python train.py --n_head=5 --activation="squared_relu" --norm="rmsnorm" --bias="none" --parallel_block=false --extras=["local attention windows", "shifted keys", "value embeddings", "hashed n-gram embeddings", "a smear gate", "an embedding shortcut", "learned residual scales", "skips across layers", "capped logits"] --init_std_o=0.00537 --init_std_down=0.00537 --lr=0.0181 --beta1=0.9 --final_lr_fraction=0.0 --steps=4817 --dataset="wikipedia_en"
Each number is 128 + 24 x the weight over its row's rms, rounded and kept within 0 to 255. Layers, rows and columns count from 0. Numbers have three digits each. The size before them is the row's rms in percent of the matrix's.

# layer 6 attention output (transposed), 320x320, rms 0.142, rows 75-96, columns 64-127
104:170122132097134125128124147117120087136102127097104090161118098130102131139107123152081093118110151160155109125125136088122168127111207114109103153118163130180101145123131106138080122141109074
101:144191143148167075123106119116171120126141143130160109144137115139129140107103152084134101130108128149096129070090108149151135160147093109125144145130159102159104180127114101128135121126105155
096:097117156142100135168118152150108134154121131094153108174125104084089131137106127155156099123151144123145076116120118111149126104162136127144152160129109091078093113090131146121134147139148137
105:143136096134119156111129102119112122116134102106109123087129102126067152120159126120143121119146129100176118105138098112119141132154107104127100122104117109154150129102102124153152076120134129
106:121155141130130136095159113156143122124100140128131146108126141130149147161122120102158132152138124138107132152124135093149136057127070145107117124131166161114174080116143126126141133128116132
101:154163143125127120148152092173141136140148131167111105111128101140127101160149136102101099130096114065106128153190109087128082074118135093163142145122145119143175106131148102138097118131153167
107:066139128081115119134111156094119128176116170175131128154101108155129160105139102154125152160151155102103170115131139102158116083115146122167155133134115132101072158142130187128155116159105114
096:093119158154135205124113114115097139133133140143168098143095158117143127133117108123164163137105146144121101128104131093097166133120131152127135089104172137161173097087110155183099127097160092
100:139127137164100142146112137108150137119091135139146128133099158120105080101098139112143155139112142103105115154131147152177146126161179125156144080130137139164104128138125101187084129085087118
100:102144120157103084193153127104097140133106146145122155088151087120119145100127143128134123127092146095125081126133148165164132161150150129106127117105151134097194144135139114158139129141112100
099:101142134158134153128100079136114147143167133107133135112100159148154170149121132124143105136147114124140158128114144160141127113128111138141165113148139139114114127151107183123152159134118119
100:100167149191109109166151093152115145116164170097140138142140145148085191084094142137085133155096144080106156153131126133146078158103123113114127118145143113162129152106143135118147147128116120
101:155146156096129135060111154117115144101108148117111108139135140165142149178157154163119082155188123105161120109100140131108088146093104109097134136087096132096136168101148129150104117111127105
097:106144147142147123106144137113133076146132098133116124158122131126132185096132114126112140121124096110100145133139129153114139136165155126104112080175103125142164090119127108145090137105119113
098:129103150147149098082142106126140129090149104118125130130096132090179137142129104146143144094201160134125106080130114114153169120140110137165164116102094172114103121138113162127137113158133127
102:171118170143139119148131113137127130166121117084124125157175164112106073127124124091123142111094072103114118113120111097084163170145087129146161104147116125120094149134088118094162098144112134
110:105123160143135088149177123128146105138119166181108155124166096086103155135147132136108105146148118127111127138101107132152105121116110094125151143111146141119106152168177168093123139154149112
099:140107099104103118125136137148143126070100132125118082115117154103150120144112115159120159153111127104134181131153130127112137073140111139121129155092119122140145144138131146141094109092114112
105:109160095140145186154139146136137135175120170147121124093132130153135161159133123118141100126167084137124152126138103147175112156157166138103142136057144149134118143117125165119161127119138117
096:129120126136142106156114076126125118075120132114139091143144132145137146111131149129094165140145134133142077115112094158163139105129103093136179104112103123083119128061141143108139140089139172
099:191161124166169105120153133103149151114118128116141120178103145078156127118166118138129130092170133120163123124153156110092105094119177146143090143163133138145137127182137123092146116172143142
099:141089121167163104124132147116140132091146172082106169126089091131178120113143131142123128104121136119117151154091161093170085127106138137126122073118141115122150123084096131136121158112126103
# layer 6 attention value, 320x320, rms 0.162, rows 76-96, columns 64-127
104:123097119105069135140153143139113120144160088137147136120109137105148142148169114163120169131130154132143101196143144128117124088125136127119090121105099138103143101126136135098119124106142092
100:173137095118122146096142085106144105124138140151107160105153124190167136111127163106093168114119118083112174165120143143109106143083138114104084076127128161160134134145112111117136098087144123
106:108116165127136135137114161142129141156082151130134123175107099136168113110111129140127108145137123149101126135112119111150114124098136172104171111156166147123094109138158114093124193146099121
103:127092106112150109168129096114116149176155122134128109153143097141083126091150117138096083115126138132142109132127118131119126176097141112137138125105092112142082182131131121121141104145131120
102:117109150160144141144104126074121122101133087110152147157140151103120155109139123107141135113139146155133152128089133185134139162160127139102100103151143147134107123091139118107162159125136109
106:162129090133146137094137111166128122122151091105127114116148137116147115147140120097150090101107115120156098172115073146138121191131114151114115175134129144130138105137136065115071118099150161
096:151132095111154060145121150138160132126113175088078120146148107152142135136110146157121112128132088133125129098138153141152098156130148099118119148125100130093077143171129120098163128145094161
100:115114132101156105136124119143097103126181116086144152120152123118166158138156114116108097118149107158143174092128113127123119105110066105095122179102128125109120145116131172072162132153140143
101:147114119130152172077094156132161137165176091131143147188123147136131087119117110160134133122157140166120166137087111123094151139072122137143117101115129116160052121136145152138128144106126169
098:122159149112135122163126185122139085116114152108115112135148135129121084115140116164127116135102116114137112184126096097117140145168128112112126114125095106122081124085166082146116107133136137
100:138104121073162194123100156086117109123107084154143150133133151108147097173164094111165129095155128150159122116153132133142181123146152119131162127098121126145153143133133106154095145103148126
098:084123136148119160186146086161159139136120120148147148111119104124108112127089132090152163081090137151125119182129109143139127122141152121178121132156143132138106118168108100099124132126130121
100:162085085109119107156098165124118165130109153096140115143121137147118098152135136132132109132115169157132090111163107103128119148067135113135123153089164116134112153153138116131136102144195165
101:108151110098142128168102164100111128136134158127092166101135114174075140116128163111114108163071053122115120154101144153111125142130124121084130154155161109169130128132124112104158150096113118
099:115088116119126132107130139114131118112160125128149110095124112153140147154110131135132125161159174142129134155119155152169081077111162070092114148111131119128125100138156127137140173108103113
109:101146098108084164125083126130127138131153078095172098153085153154162123127130146109117160114082151123156148124165143136128131137125164116156102121129099114143160116119080091139101135130121155
101:136112162167138125133170134123114105168155132148131197163121125134111132132150141125158093126129115132105129119123150124102130157130107150127143103140113173147123120104125118133127143161123165
103:134070166111104093115122114107104131118138150114117137181125112084120098108167111098129169116086151127139084150115112115100137114101109121159124121168130099126137111149172092152088119107129140
096:107129124142100145119147135106160138155139124140094118122137107146120106172108140123130128137063109131114171112180159102092122156125111153089099134152146145109170125165115134141129108142128103
100:088100131085102147121120126142103100107138151141116116097152133165092146070083116145133127151096150142088174120125118138162137138161087148127170130085115128099118130102130112155105124080135142
102:137131114116096179152149121118119100124105106164132098127181140130122146128120127116114103159110135121095114080139092186112151111150108126133121163131081111137129116187140120091121134169139145